Each number is 500 + 40 x the weight over its row's rms, rounded and kept within 0 to 999. Layers, rows and columns count from 0. Numbers have three digits each. The size before them is the row's rms in percent of the matrix's.

# gate: layer 5 MLP gate, 192x64, rms 0.202, rows 17-83, columns 0-63
# up: layer 5 MLP up, 192x64, rms 0.215, rows 17-83, columns 0-63
# down: layer 5 MLP down (transposed), 192x64, rms 0.192, rows 17-82, columns 0-63
gate17 100:483447475483489588543440504490568495430472514428476484494482518500502519534484508496530542501525539474502493465493516454526456479555532519464531415552526422617472440475481532466529521485448430
up17 108:499504503487462494486436587504565452470505508475446482575479515558478503451507545472515572557551563545488500478425461483549541465530524521507513466570470465588461491472498541496476539475426533
down17 105:547489492483464487464480456569476439530482549481523424535484580442453489524526432486477489532468496465504497525582455551566479518459455472530506477518554502532487458500498533504551380460524453
gate18 101:497511474508513525484361552571507468489515549473500474543463489522473495517451449517541550514543562470574535496457452485512524456500559511419552511417487532536535502545460516481541520544467479
up18 090:477551508474528482411533469496544469531523536471493477484505462468528499468369539453585517466515505511634462454503469465478530546494526477487540504487498582449533483482507478454504534504481489
down18 099:531531501533493555466478452448508435529480425495509528491444539535552511502457518416508451470479541423533533474485480477471514471476562441474484587460432499517401442479481530476489457473518474
gate19 098:473457510450573560536511523476454449479518432467542509447478506536512518516479503456502512502456547457483470533503530505554482496540539508389515466481476481554408469546471505579556540582474476
up19 097:444533518469513475470536456448507500568516535483516481538497468496456497513537523544543526433475495490478466386531504486590399437468525472543486457479503599536539499501527516531527569525519477
down19 101:596524447405398471453513431496500454455532593501469492558512529456530527533513494453571505518458470598532536510526469468514495498511447521507513504496514516514529462457515517535498471466511465
gate20 119:493466468513466523494475540480509566534519472494544558469544526380469554576488461552504546411514478538542466570499456537494469486511557449497469503487509492540485487566584540529541515545499483
up20 160:565412524481493527541564476531541458507559505451458491528449491598551502473556568493479499525480569572470543443464523467493517468557511529477507465499505430529486469467422465509461494513525478
down20 122:495555469448418590532425417527548498470436471529436481455492509466532473481442463438512499501512445497499496523491480464564491496502446460516483476554531548499441480487514530476549540449433474
gate21 108:567463465470448499569472540516461563535505440425524539430467549523527544526521505485529512533538527474535494462517489532489471478555488415508466461492577517548438445526461489554513566559471494
up21 141:466489491502511539458530456439492470446539543535508431532541470463495541522475499570514474420464537537413511560507472475525469483516529600408498461554471547513513536520552496463524481527485437
down21 103:508508448446482562560570502517453388493480525534525513472525521530448495482491556566506505446431458526520409475504521469439488500583533522477549472491470477478515520500516471450464450532510433
gate22 098:491496489498535567567550520476507463434507449491504502449511634518447526489521554490564493522503515504462501551493502546521503482514588478506544516496527513541498442432501502494566471524393460
up22 087:454462518443464536525549465498452477512515535479505506438558573434451580508536515459439450493408532497496544484449487527510484451499458470509515490469492523534416460535473531571484532497435548
down22 082:548458469500470484519450478538504483554468505493456537581580420510536465533474482523466455506502438517455542477443524444471512452486512525476536491513457489453536587440574465446487478480581495
gate23 066:539471439522502530520509449499550527501533466499503543505464556471583573566513464458489551526493511542555489528492444556559471443549513437501482426510534522549421446454531494525514554537467459
up23 064:495530476495442499502525514478544507462484437442486544484586432512501464462460490539499538447585574471430481472460483482472417550404557564473493555510518455481530490518533462494520481505476486
down23 063:574502499447512521543539486476467495520483550477594492525524437580466578475485461456466509463448511533502499484493490444472451508522527527508508482505508504516503504505535585587499546518437380
gate24 109:504499469479521476471578503518518493456469485539524528458465522580561491545499493521542548467518484486496459493505500515492439489582552413511542507592508468561393423487513560544525477515471481
up24 108:554475511450552482482515489512510514542531483543471466430493554486535486503529482558566493470472477493484515504511457479464499595575607516497542512565477433422580526483467489456483511509448553
down24 117:472558559552442477452512519438458501509472531564512508490437511487491503483591452450524480580541496534458500469479456387508462510466476483474521567505530522491547530551540522451494500477430463
gate25 100:519501478479472567467432449501522562522501490474520459506459497515477516490448422565565521560445602518493483544505459539531494505506460428496486392537473439567493460477492515538536467503498497
up25 091:486525531519509519513448445553498492548495511570483439572533571484516533461502492470486478535453574545500453448480507590485576440438498506454485418512491498518447511497481473512443534575497458
down25 098:486471526528498458480517505452446521546503532586419496458468494418519560535524516467553475564499495469487556471542489511562542510515532448463523482512487526538485583464475497467462421522412446
gate26 098:449485469500512459515475525502533550473485420488533573469509440504504489510456470508489558415605510533540447539473477486494548418446458563444534509455529488472471497460514416479514489484536458
up26 088:547469462458509509453589441426471462528542492481508425497495465461480514511541534506511474527591498481468487538509439482485462497503469498576472544521559543470460514446431434417458516495482461
down26 097:538472497515558508518414561578539503532479485507478526458557510542538467430466507536526428444480518575505560486516526495558516447478564458426483443519491521558550522457447498549520502500531486
gate27 085:475519461485494471500442576507569500528537465492525461512516448458601452460483495466531499537501481492511464567519483609550512517490536512461430466522499528445458524490503480485481565540390516
up27 072:520463567578469509521468453491469495506475529449556508483505450514514461516475475567477495470488484476487527514506516410549478514517481588445483663498487541500456522466475488498456504540542541
down27 083:473471441504504522492452527452525523474543495461544494477564519509559584589458511533504510447543532562581491450490509503512570486447483422444538493434492503473491492499470516487500416556448493
gate28 103:537511436424431462474510484537509531509467420463557544503514512490498545463541512529481539537544543485481520565408500491554485513532529410444519489600498473529476437516490492578484491507508511
up28 101:448519457471524522537565456485493400521553503579442451492494493503529528501505500440538445504442484482504440528564511583511495508480542536490524483415529563511524522444481420444501500522483460
down28 103:464598528496541515443496497570534520511490450494461511482591503551515522518506492496570537428470520548555528493462545542525501456507577452485500437493498405455442491518493525484545559488468471
gate29 097:506527480483532497537434481560555519470508461511445491474508564510492470509512531457495540518462560558492465557472450589439463549489533441493519487456594513497442493464431526550520545550433505
up29 103:539534569477554524475488460490449527472489479520450467524513559494468523542508528524551447505466635502480460475543483509423473546501556583514547441521449504505512520514484536525462481509487410
down29 099:490501462486520477484477563573543547491461479470485538492481518537504490504515511532486555499535464538603476466513468535483542538446454494477400401425526460523460462432480529486460494506550569
gate30 100:497551419505469553617501533528531521521530505502540479479516504529491488522487480487482604503494600529515423591511496543549527462504553432458528433494496505472511481499456492548534480528516519
up30 094:446544481464499565593514521513492524524482495527489439523493476473508509445491534385521531544539535476525470493527557552494569509486595525474539476539508467432473547455469487481532514560445550
down30 101:450523505427515524532517518493442461544450554502520507486461551544554439478447471465496550538513498585501433476508554502456519485471438546447501565493466566479531528459441526489560496504574544
gate31 096:520458509494486465580457547513516463451480525483534517539537529477503548571555486503567496470474562464513465550465467411561519508566530439562489456524521531545446481511437551546484562476532490
up31 090:481502503576564574411511440477479479537483569508450497552451566487463477425491457513560516499502455560415444465508483514473494456463489495497460451441489489495528572485523454492522468490468480
down31 088:542502517514498496478540505543502533444477474522491496468574454516451468439464438524520670525500534499560465516490529522513491477488488511548488534473542432508502505541498479515518563395520469
gate32 099:492482488491520435450505514527438581511483500551530544426553528437512589541552462545556541414555515477526457493480492521458516443520586507455536498483494504462542462524512535532483485550482463
up32 099:479446504565497458541467469504472530462511522522569561497575526483447490493504492590540502417519485523528530444563480510480484434533523515543493498481509573515577521500571428542524457553535500
down32 091:458542552610535495449469532510514514535507476499541564517495497512494513484498444519502473457455522532504460512530594590490483484514548539524489530445465397495510497450477499490518467560601521
gate33 101:585463461474432577482474499547517530493474500435470545520518480527504446539483394577551518465501535482440506503463484536485514421476464477524530457514536490498449522470573438482522481518485438
up33 104:405470477447486471480462519478530529471565531538535548492526459491499542484419538429440519508454495504537529507495521447542461508532462511496505529572473413549568469556475493560535524474519571
down33 104:498522517551536507463482502554499517436554444464436574510539523477544456550500428570452501496516470579595521495465472449461546525502470436466496478450481480555505477554485511486483487575532520
gate34 104:500419438464454540476492451463577560449489530485497502453498488451535569601504421557525486482482474503547521525478511491486485499523524412465486513540526538541442492473473524564491421494499519
up34 098:472477524489499462461475519426542565510370574492484552466469453468503535484486459505584498489505437517529473451426481455580503473526481473481484504489509464476455517501520527423511441454520514
down34 102:503533508518491565490531471382444479524570495459528500535469494523453459502534520544535396456443532499533497473428516509564510491476423449545540488495519490454534491483475547445467442523509464
gate35 088:480419411488467544516482566571461508450532500446493604454538464514518524536487486518535527472536461527517568528509505444522483461474491564425507561543546541509488479484509548525461493565506477
up35 080:518584476540454484482487494471550513559518489431434524535517481488567528477466508561475585419488505554456456460491520482515492460522519530538556392516487516464548522450501433485464487447489501
down35 089:491504409481566523492488487504573494509472503506482495555481474563426469475531490523537619479531542458515504512579458502483504473480538546494552592512534507509512521538457512554437487471580487
gate36 097:506528530461447494448481554512523557535479509470448541550504560469456475506558432504573524488577510555572487513445486559477518507472509448545534429436464472515494484503463579490554486531512447
up36 101:570466525523506521507497496477520496489478526554445452512442536455512515526552459436570489527587510477424493433471523522458546502487514532468549431459521442482462482427469561508538531504422542
down36 098:500498539530446461476520482577475516577496444516513529557519569493477458430553506520574519453450467502512400453482530508479509551540484480481524483522513482520504450447448506429480515574573523
gate37 091:483453515508475470571544483434499507511511449487454595494502485467583551468448519405546495433529457510518562488453550526553514544475500500474473510445539446510477405508506445502522512496536511
up37 089:508543450477518520408449589584484517539487544524531524485529472446463453497563498475494498533471480530536497482505487438518456449516489557556501490518444557541516566404508560527460486526466515
down37 096:571484413482506532526506504517487467420505555494558467449483572508428474565502489519519592530483543459424470515539413447467434494474479470522520507522491512495530506461482482541476523470432476
gate38 110:540491420534403455516471439505489554476550497441474500497507508452506616527524492473559591517524518482519447523482506496536503521503518500533498454536542574494485505553566437487517564494500461
up38 135:475557416534427457509440472504464564492555519422473489500497452485494561484510524442517542519489528485525443482438527475550540464436492550544465500514532550456505540473493416490486557452533456
down38 113:410525555523459446525520467472373522493507495465457503564497519490567511464533534503500492534517474421492548589456554521506567498511492485517449480436486477454529461494539481463456481468531523
gate39 062:500497480449474507554482498463526545473533438465547535470539556469551579552474501515572540466580568519522503529437478532493506485527578471479497415543532519508479468557491506527508532567437459
up39 042:460594478612479521495436513471509487498560499524492523521469519507513467524611484495491457471561479445511526470480556502458461520475510562471517480488533502507525492500424553471536394505513551
down39 049:501482540460562531526524558494514559522473518493525418552484534500444474485494491567437524488531454410495560452482466524458453437522485525544548524498498515461418564482482502520602488468525480
gate40 113:559482464509483498472445501460578517501448552453506557534563567394513520530457467484553538448518434515487513494500455476464538448581470506496459491477452546545459516550532488565525533504492481
up40 126:503493583512528446455489537494522565560501461490451465459505485509511541522527511558516483588534444413490543512499508544552361477510525471503494536557528489480460478536484551478528461545513523
down40 118:497488529488442478478475461462564510475545482498503518418442556514541491501454530491475493549431469394546489524506449533498508543528459552529541513519513470477470434541425511546562446554509433
gate41 097:507476432506526484497447426520527535479471489533566513512467502461572455549528561515536529439450475488466436461502404559567416486491476541492461496501487503502455485483528468518466454553431463
up41 088:492492470547460500555549498422490520500460461440571492475526471544494436503536446518477466441533478470533516462576555403461482534517513508584506519426520492425509507518522526487502531521578472
down41 099:474479538410551503474426528490482489481465441465519534507581514558436512515472483491475569426528484576547525470442482525578498497463496407539478433447514463490505513487473478472532491459492505
gate42 110:520503455498394517545480485518502556524516477415528462395570531487492528595453471456523557501507472556536539501453462460551482457518504449481550488532481473502426496537483481455495516498531498
up42 133:544445511492594509484516491481471436485508489568514530563402539461539529405540537535482490504502553504463443568522491562531489522535504539516511490533520489523542453459563459557518512553456470
down42 114:522444455493504566522466471461508456531481537483569502538467514537516521502496558504468506576511564490426551571485498509515530463521500579428549458551531530516483505446488512545479475617537532
gate43 095:464440505539478459477511480458512487457571549466569493487492470445506511577477509520485535464544523563558456525554422441460528461502524521480430500463558471503536445511539435515443546461443514
up43 092:495519475565463472516525541484512473494587565476537581576477497430480543505459477460499523474455486513521458500486498492528551472528472572482466546475482421487492544615550464492450478557480508
down43 099:489469547529481480445487546544542533498447500501554555524532493488437540475465547536436554539453512447486482499529487574417539511490535442467540449497452468552510520577456475416533465460505480
gate44 094:433419448554485516466511454465613537489481457500561527499517513484496509536509470510486517418533615519501480449505475497435438476520462524482494501469512517514501489524568447549522449523553535
up44 083:521472541506483529443485508473607465469467441531496504561382477598517464539473541473541528435521471492487509454506476488443531524475498551525476481478492510500571525490511561508523537539499420
down44 095:429470534522474504496503482551545553470504457513449554485581525528530436558521523481477561536523525520507452458443531520516552504455508430459493451472460494483481490531491500525466466474625581
gate45 108:465452490484449551533456466473506530424517474477560492409571506458493592562501434523482551497547522523544425507494461544541479544477541523470529464469515527546484477489590497478529476506464468
up45 127:454518497526443540505448502539559460401479545480526453405513470529464551562522448514439504488539541474521444457530504560516545541479495534470497512469479490562511548435561496429487463476505496
down45 115:470557503496546506442395514530511498558433499441501512531562588490474530526531491468503467453542543531477452477543548516517521580520470551504445552531512480552536429457436507494515481491452491
gate46 085:534523455550580541517522460450483482530539474529471513471486516550504482584510537548550579508529450471576456506474514514532483531569491512423517502508476512489457457581568461516475418496514553
up46 077:497498556419453476476487501467435516489474545498535556552442464414463548438485510510456441516455541575437463506490479503479534450473510474551441523482548504524504510471484530406516533507433478
down46 089:571496483538513537480482498489549504481540454460492534505590512469498561543499476544584561439490528522550538514536468510398404502489443484549499508477525499532516488502541499595526508514443466
gate47 104:475438466461474509524453479497515534496513509520519466478575526463569437515535491524591545468506540567537427494486499565430510452491530436420450424430480524482496500551513513475490462475513525
up47 104:446519454581462597517464554489479443473493499427496530522463479493434516542507477544429553535572473479536525483533498430543458498496502532568494496507557490526581504500529474557536467492509456
down47 104:476520533525476451480557451484484511480554481451527549537496524460532529538514469490528502480519449402524513521516438546547500547471514522451486445498545416533529424482488510493519414578430562
gate48 101:577497471433492432509539537528484527511518466434537485454525472467488536486515440536476556513552525471574547591482500499550538481547512491523583504515489562451449485472518426504516452478571509
up48 086:455480562459535462495560503499532474455544539549480467484458523512471487507471540444474453512501462527548529481572530493467545562459487534491636465513540473568535447500440451519542530518535464
down48 101:499489525568475573510541477520414456520472457470475475454459584453517506524482488494436434529479524495536427520508463501550523500554546511438526539479428480439518424531465542476518561536478521
gate49 121:503510474415481487490493512480469531558504510473513488553520493467575572576554494486537550498475464456551457494430496480525416478526509412439444493558537510508501523491517455563569491569514488
up49 151:475548458530533472465439473508532530492499536482543534547486408485498513495474515534417546455426494486478494429513504509481504462453487542569462495438517451488581546397492451537566505494504517
down49 138:529469512515519507499475460464586557495504564519499519479419606540482538464447447537541497471500459479504490461581478491445515477488389469476492468488542506506490442513537537473528581480490459
gate50 096:529461462563462461483493491457502526529581441409556505523537511519525517566491487576520588480534508454484536492503513434440427480538526484511499468513466462556508513579546528533560462491513481
up50 098:572477514547456500459540552435460478507518482439516497492535493527511447500511511518505533499536499409479588462506497415481423528593500490440567485493478449523505489546471563547531502476450467
down50 098:496512495595457491529507511443384473496527490505484611526477494584494558506528517454472487493479435473403536517508516440480482519499488491465519480472431543511493495566451517534521514489510446
gate51 105:542504519485447517523484513519543505476493527500497529402568579467574570559538483494485505497501520522557425481512563505498509393511521478485522546551568534539475487562476541537508497479444551
up51 104:462502543476465558501521588515492526570478505480541514498515494529573528425542451485508457437494534545537473486494550487512506433483524431543515529573545523539487547627493535552477506500486509
down51 096:459488573572455560466519609465523518557490564559540447507542522509487504459559481473537453488537511498442514465467486474583478463494556468500524537520525526493590497493502497446435515497496477
gate52 100:598468489544502480560524478487560516461558435513489493539470466548489484462470496508440564494560502595483463568464451517475512467520537489409494476487586513479503489538545470485511521566534485
up52 109:581483456523558545533485500509525466492542434525490490576445449588503439460467508445458474519488550553479493564473442525518565515528521490465541503484595484505525441502476497466502490566458470
down52 103:467494564482526499422514513505531495508518488590474505470477488550380429502436501571521535543533498520481467562555519496534518549523501506495498424476510412488459467510421498481504471533536539
gate53 067:547492476485413526566510470499505541420497453499509561459457501479548519530451485491546545478516530548540478532498467536506493449538571481477497441507535480520430463527544479470527529539425386
up53 049:520523481530544528509509508388484516472565435489461474460503493531499400500490516415500451515425529578500513432562540569470471559502540516518531527494478503476539471485524451493514478458464448
down53 044:485455477494552406527506496515472539461474455527517479464548522498555558502500517488486509457546556520455538495507518590517529497425560496414515446445503435479535518390531510529441499476505479
gate54 101:494486493513502430577503454443562544423506519463546481440548493534585446568530468562475498456470491504527485460513484497495435461492541488409554508524505531469482454587524539522505501509493535
up54 088:478530474544519496490476516466561563470490506522550531496588482530556493583516426570431539473538548570457488492539481546497498444559506469467431494523503512492472493582479464508446435466508496
down54 100:485469435430516417525532485527486484469500541586476483490446506439517499428549578483539399522446499464471533466542552493539507525519505508539515513562504484499455478531481455467439532566467501
gate55 083:485458488522430506542511509450479507541529549456525526513572537486525510570471499531510482455588502464537465495521505469447507517554490504469495462452529502440553538605545585504559429485544463
up55 077:517456541433488493511478448496463585513489558501459509496480513485426483481500527516502538522567521511452449444524494500551548428589575479477411568504505467520453549509474508501586469519491489
down55 080:426436511426627512463516523501509463538514501502518509459477506482530547550478566419508472424475492512433507469512470457465504514465490561455512484440481505457505540399541482495477504484514484
gate56 109:506518477509503553553523508544498500546529436443480520455548576487509533484474488480580500467576575554568479494492551471511431502476545478476459467501527476497445482532453509518548560542534398
up56 124:465528532516520532533540463558456502511600553535424464452517605456499518515488458447560470450487558497492491503538536465498463473438513559490505529542498527507494474527407517537520491516473427
down56 108:469454504557556486438522523486515476542516540514576545431463475531552444534508466504478387494478579530484552418520496466497493490479519511467519556548491540509499459514440520504519418493518435
gate57 103:517558492528428497447423538491509575480515478403580545509611565484523517509450504472517505546556488490540521460511482524488524463489498530460450492507518532493550454549573489502493486561492469
up57 100:462549476551396471461384525511570491394502441467491522529492454519466485576522476554455531472526472477553469516479489488523531454522482486537531498485584535516519506540487520480470486512528471
down57 100:483490452378559521510549498481504447492485475497544552484537515496472541469456497460528454547432445581491497446501508523435517546495513591484534536527566498512540463492455502498571495533522555
gate58 089:527522543485452531550470494439467517515591461510455544558518479502530520411496500526518502483488559543497532549570506478478483509484478418501453486519492587604525453508487411480485505512497555
up58 084:467550530572571478460536401508514443496495523524457454475439499522469512455470501387519480529507498450496488504509513580523471503457509516487459500506524487437526590451502555446508542544471469
down58 083:557510502443416510520495548510483533477468522499585567509487531520511499466495481575469475413518543564539554500538499456451528458453531473482566510480463577586524460569469483529487489494512520
gate59 099:484503486404505569544453542438519486461551524485531487463586591506546485528509454498496541481467582494432559480476489543475534519493457457526505492564505498525450444539511516494528578524458503
up59 095:502439438547491531514528491498505511539462464488496520544457441490488549495535493484520452526497509531477415538502490535550481494500534556488485414453495485508607547507478531482432377467572484
down59 103:575487525575482489564468518556519594411504477469546589453494562469511460519484469519487515482479537556561526478563468489534432484542526458549481502559521491516530471525531527501525553479490469
gate60 094:517501493481533417530527478438483483518467477465462502399492581434487579490544520496574511461513497543489453500430465482529514546500556540453459489501465558503475460521441482497530526477403508
up60 093:524508492517571447507458470483528409505470445487500508533432482471445429420475503498546500502482482522492433470410470473521556466447598499488511465536484473520550477490458531419514521454487512
down60 092:443503474515449512464635487437405487492489517575510524523468496526501507484492475429504402481471530466411518510539487509489475518481522517518558580515475487482450553504543501519522538493468477
gate61 091:528416395535505555499486538564484492524558459494499534411527477501466503518442446533476537466495594530546442471498483470533547464496490513473491452577511445503460497500475484533507439543532523
up61 079:510479535501518463541541496439472503508498491580480444502438544462558546471513528471568441486464459508414565510504485499607484534504506592538549541440487520471540508487490495459489524478426495
down61 084:507507508439472557479467539516533540472555456472619452509524517556505469490493504535546527462494524493531597499528488546474432456528531438488497399496560497523492486469460528523575534529511462
gate62 096:537476420506450496428485448488544501550535476428438526504529519501487492485529418528446566503520513564582531567430467497496470414500488519528553501521506544538561494518506545539498503503553485
up62 095:521523459476546534466495570453508492480517554570457562511562440425543501528494493544480530549499419458479567494487512520480428515562537516513504435451553532514517520558566476531474465556485518
down62 099:459438449497500469510522441489514550478464539524477455546552503488509470539484509508449509538498484516565495522466548570414488483559462553426489490460525514503504407496445416558559472548539482
gate63 087:461481486490538489523467548492525560456538497431525490400534467479455467465440442572447510470552526585530510514485502409495425510477499517474503516523490458481438498498585485513564467488472479
up63 086:483502491506556451456506469460548482474410478497429444476481489498539474522566532510521520579546482465504446501473505498462460564521429504541468519586467538490423511395514521444500484470492517
down63 085:519461501505564539574521548512417468479487482463505454401512543537537504529448514596491533468545596522512441518513561452512493464498485460507510538550521557518452457536506479510498526444533501
gate64 100:452474470510466583539504509424594486485498507457442492549493543406466510550456440567526520460511487536488527470524531507530465515535418493491455473576492457509546464507540474484540473553515541
up64 095:470507532476515541460463495537464507525545460631529482522518537560551516450570509486490472547513530490490451549490517512485506548476543453510537489452566561457485525563443488594482501507447450
down64 098:493503526539494451519481481420549485432497542490536559477446493511483490514537529461404596496561481550552495457499512486530536548547464531542492510428495513487536501506600485516471529478557568
gate65 102:529466457429506496585501492530546470495554505452477517500496580490526516562522554458625476486523487482534529578533518490478567471525506478469560491509497552563531427515497458549489482489459459
up65 091:486459546438516427492510470541533481487466485487454516541443567482452563474507524415523514529563447488468510531448513550535491497552433513507453511596508493475488497392477484528479503485428499
down65 098:490432479514485502538525463469455523573481495540507519493531494460510527534512516508510440487414523434525498519618574466441533525546538472494515504546484527605518454506485543513432465487563471
gate66 096:531458488469482459522512521529506549491469482507537491525488500559527495533544423499533570371521448522497486498542541498447528401518520468535516489495564513429556525522590481544529468552505491
up66 095:452492535471498596510525487499470521452501568494452548537523503491490549484457444467508487523548468466474509525536498399448482505544495528510582457517475378512529496536586563472485494503486468
down66 100:548547522460557465497577551487571595513441437525581514485474478517518497524422524527511477508488460523454506526465484521463527488475478452567504455471473553495454617507507513519474474522537508
gate67 094:533497505456402577506443515530497474510496504379516535543497467478532491499453432531492547491491564529527577508444451506514503488534500469535535468460532521576509524467444527525508501475415464
up67 082:447497455512541489525544566538470559485539468544496468423558488475527467481490628531533512527518405499572506562527523504523479520498517508435426494537538463464501466533511448458511467523521493
down67 093:541461531410477516470512515517435512469546530528464479489534450595492463430526474559420510451527514484487502523557490528523435519569477498496487469552551520496528487525558453505503540449469409
gate68 095:489447529402479479437517564485541521466500539507543473503520497518594515498529436551518520440492467484577482463519492463464482489550507457521476442562513507524441500513487460505627475543516513
up68 091:488531455509406521558514514467555480388488497486477528440540530474503511511506503478528444493530516487533502421554515494516500544468441500579514452524461472501443507467427488397506451541481472
down68 094:500523549504545540506518445525490464476515546478495494557479470493513546503473509477588460527457464475465476527511555546550414498554431519467523558455469512476445544473452521495550438435406449
gate69 095:449519496544505573496427492510579549547570508505542544525562546445547541508495493533467514525539495444529420490509482507455534452508486480530484491451551400538518540451538434485536476540485482
up69 082:475438557555480499487435517499494581478530457483526577529505440530515437544477503547465593480575461458544460430523482457499533481464461500543453495487496494527481508453441518508563496446499448
down69 088:495572528474566438431553436483520534512472500486505499464505596464437556456532506453471498518561476517452501417461520580472496529468476510530541555443531492478477522461540562501511469551488509
gate70 111:583464483467517514506504523482491469411441492474495556527515607502526516509509479491510507496512491662521481558502482524481533444503516497432555473466526421490540472524509532530467486525506533
up70 108:461447518582496466441471516568528540532504467475486499434562452493473429522532461469486512427507457430539513540465489496474489434547452446522498596572496516539498517463516545536470489452507487
down70 107:463506435525534531468435429517587528413477491455438497490470508501482486534549491577512490483523538522549444479476486527576526471522568535478475458495487490464498523506567526525486562430455562
gate71 106:505446442509497521515466474489453453572482479524536512495495507447543596570469487488495501476571555441521507513456484461496484556595526502483536475577488496549469476498466463474550593530480442
up71 104:478499448499514473484425493590499537534461500540522486566463447479555511523468533525454524441533516451516411433465525433475474514480536571480469568504493508482447551506461528463520502547552431
down71 106:488462536508525516574374557528534447494477518456515472518494533487497479498487486481443456490527497366585479516507463460571511500475463476493534528488442515513532520512580466524484495497516437
gate72 101:496423488483480524559512465526504521450468452477543503483501431457506474481423412422506534464569544537496473514511495490461522499515576454536586462475546501536502432480518503461578543526458497
up72 096:525546491513514534477491499545531470566556601478563478571488540536495531544538559535481513501462429473571484444474481489488467465539446550466472533508496470525449566570504538501493461516583483
down72 092:529439493522483490511471476545514469494527496520551478460424536497585466491504460544537504469558499495583485540473502490540466362467473546462506554505515469527453472545566526507466509503422451
gate73 104:535470398439450585505487394486546523433444479467526518516552485455502498583484507574513508407482496505485514520455507517526481503464537530439521473505491507525441458478468497520490536517551497
up73 101:494495553533490464538520546490534434586558494506488505489475547535536420481432461494558553471501433421500511482530467485474468477549472490564525548468515538522583471599489507500511527548486464
down73 100:523525532511503478488508507486503432514603530526521497475437544506615555554558523511484469539462522490510485505438473476402539469523416430495533482534462415481480489493498538545517510493519475
gate74 103:495501484469495455487479493492485535540537530371581498457550556494551577527507511493575535548543523478507506576453482491459461476581480470490444476547505534500465442543512522470532457472514537
up74 091:469475465451544422488509502514471478578510541437487471442569512471556492563515514487524498557488490496522459507446446513445533491523503481493466525558511554428496510551457552478580407474522551
down74 097:452509484535479523386483527430450502482505475440461529468496519571561490466440433452571499551479482487533570502489512515494479511567456512501471526475480506485485406490445473426494452513488465
gate75 097:625479450571486515533430485508532556494515517508456550483447515447544533518471510451502517470475493488556499486504431505562455476560478504497521549523497443582450490494539484543576471518525452
up75 090:482469550429527491460476549470510504493487474495539520500524454559491453504414473586514476448494456509458513595486538540508439491542505465429488450544485475482528540527572489477453542585491547
down75 093:571544463475474510581466508500483475509530532491539499519511448515518527520523475444474519555535540508442500531446432431435480478421508483417522523547466587437484520517522465535457498586484503
gate76 106:553498489512510503549495525498518458525558418496518460440577553504527514488473486529435532569568562494496520545474505519475456516556585533500576497541507446539521457531489543561565502540448475
up76 093:444558467545498471539525449449512458454511480480486459484521472546571505497591504478480503534474465460447593528502503500557492551417585507460558459530575519511509474493460494503539555477458485
down76 100:380493565414487514507553440469468514534483490505532519438520498504508485450464567503541489444539468451437504521552459495473438489499475549506553545529502418467480503540486490516490575467545511
gate77 103:491397494471501534535507503538549482535490509500448522464487530510488500573466457446593562504513445475498516532438415525543562476527468487472512513569542443563449504500446511482498477509432452
up77 114:446615496531503428431499484456489477504557513494462518514495442483410575449469501488440483480474553543462492429488587503496482499477503501448544474444483559469498484502441457498488529522520524
down77 107:507482501520489483479492498511507526502546504516437550468433524450528478534487557487515572555496501501483518625434439435480493404486401443477545534508476435514520460465539492512485471511514467
gate78 108:522490415533520566546481464486467491537557471466504494433559550503525563485461513551510494521521534451555521532480467464566481538556599478441533457532504509485503454524511537576545522558452508
up78 103:475450500509498437539525549496537511480530538473536524504527503499524348497525475503532520425533434471491532481560472447432457506482565520503523569488577511479533533562552475529503500522497455
down78 106:538455574457518562522497456460542463434463530478542477513470460473467459446504466459506492454528447528496485451489475543480530542578468509484489504558533590545489416525463438529557511511485434
gate79 102:545498481558502458492500470521562517460496481440552528538473500490462557540474419562565524417595491492543480517446540483490449442494509505478522414482501483446484513483547470434511533516531437
up79 102:503515497457494535494585489555444428505483610512498529475510510467536487532473552477410497524502483502511493558501396498459499510511464554412529579523498501519484485513422492543548502498452512
down79 098:483528522538521485494478514521496478553497483452449499555481493535567520564498495529548564442510476555489558518444614497453521451538482498512512503493568441429534486545595492495540535539558527
gate80 101:511501407480520488493489549559512528486549483465526534451572484473588477534459495529543540519586476517513470421486514451489552504542499558482487448527529435466473417469508495457553514490438539
up80 120:509532528396482497486502515457524456435476451539533491412505458575560403504493505571517484493559518459456493451505485446451421504521494448473532507500513495475520475529483516439573496521460498
down80 112:516550517446459557500535512592356474496473511529524457530481500492550502500492488480516499629440416530487507523507503533508419506511479522440534547503473467500502467478509493522522526490465494
gate81 109:496498512526472448485418500514558463501490525502509537485510501483535577501513456477485492456480529503524435488421471546558401444534508456443518504496539593475469495554515474487527536605467557
up81 110:438502447525520493462535542466482512514593512530554502485528510551541490450444544584546508517550439503469510515556510494414481577522501496518465482555536560433539518502500420525451497544514516
down81 114:501557527526481517542488544626502490523463533500489507484490509496537448493523435506526556474488482548444432501465549498504549527488515437438463419520558486552554492494486471481557510502594559
gate82 107:513439519501482437478504536514525443457445492416503512471521594456469613570487477545500483474547467528512488519502445491469514542558552460456521456585505544485506442471508469500546503531534506
up82 098:469562514522545466427508562433501446506487526518475476529477478485527444544521578432446537508453535473451535472432525549494489484556464496562523574564487495499457526525437513541508498559490443
down82 108:484525507499475540519589530562545505504442557437542501511434458454464598516457472536524572427551527511528502506439488508508476489500520479505457539527572518467522562497546561527475505514521568
gate83 099:490521516500456505548444477546478475522523549469536547501472505506543528483539457512501481431492517495534440569505502478481477419500417427395526511489572501516422508571544480489520564525539452
up83 084:518479458550569507505480501461505531489542534497566494486569504461533519538565554509482549516576431438494487480530506509524434584534458519525397522471527562504519449553457502533527489537558508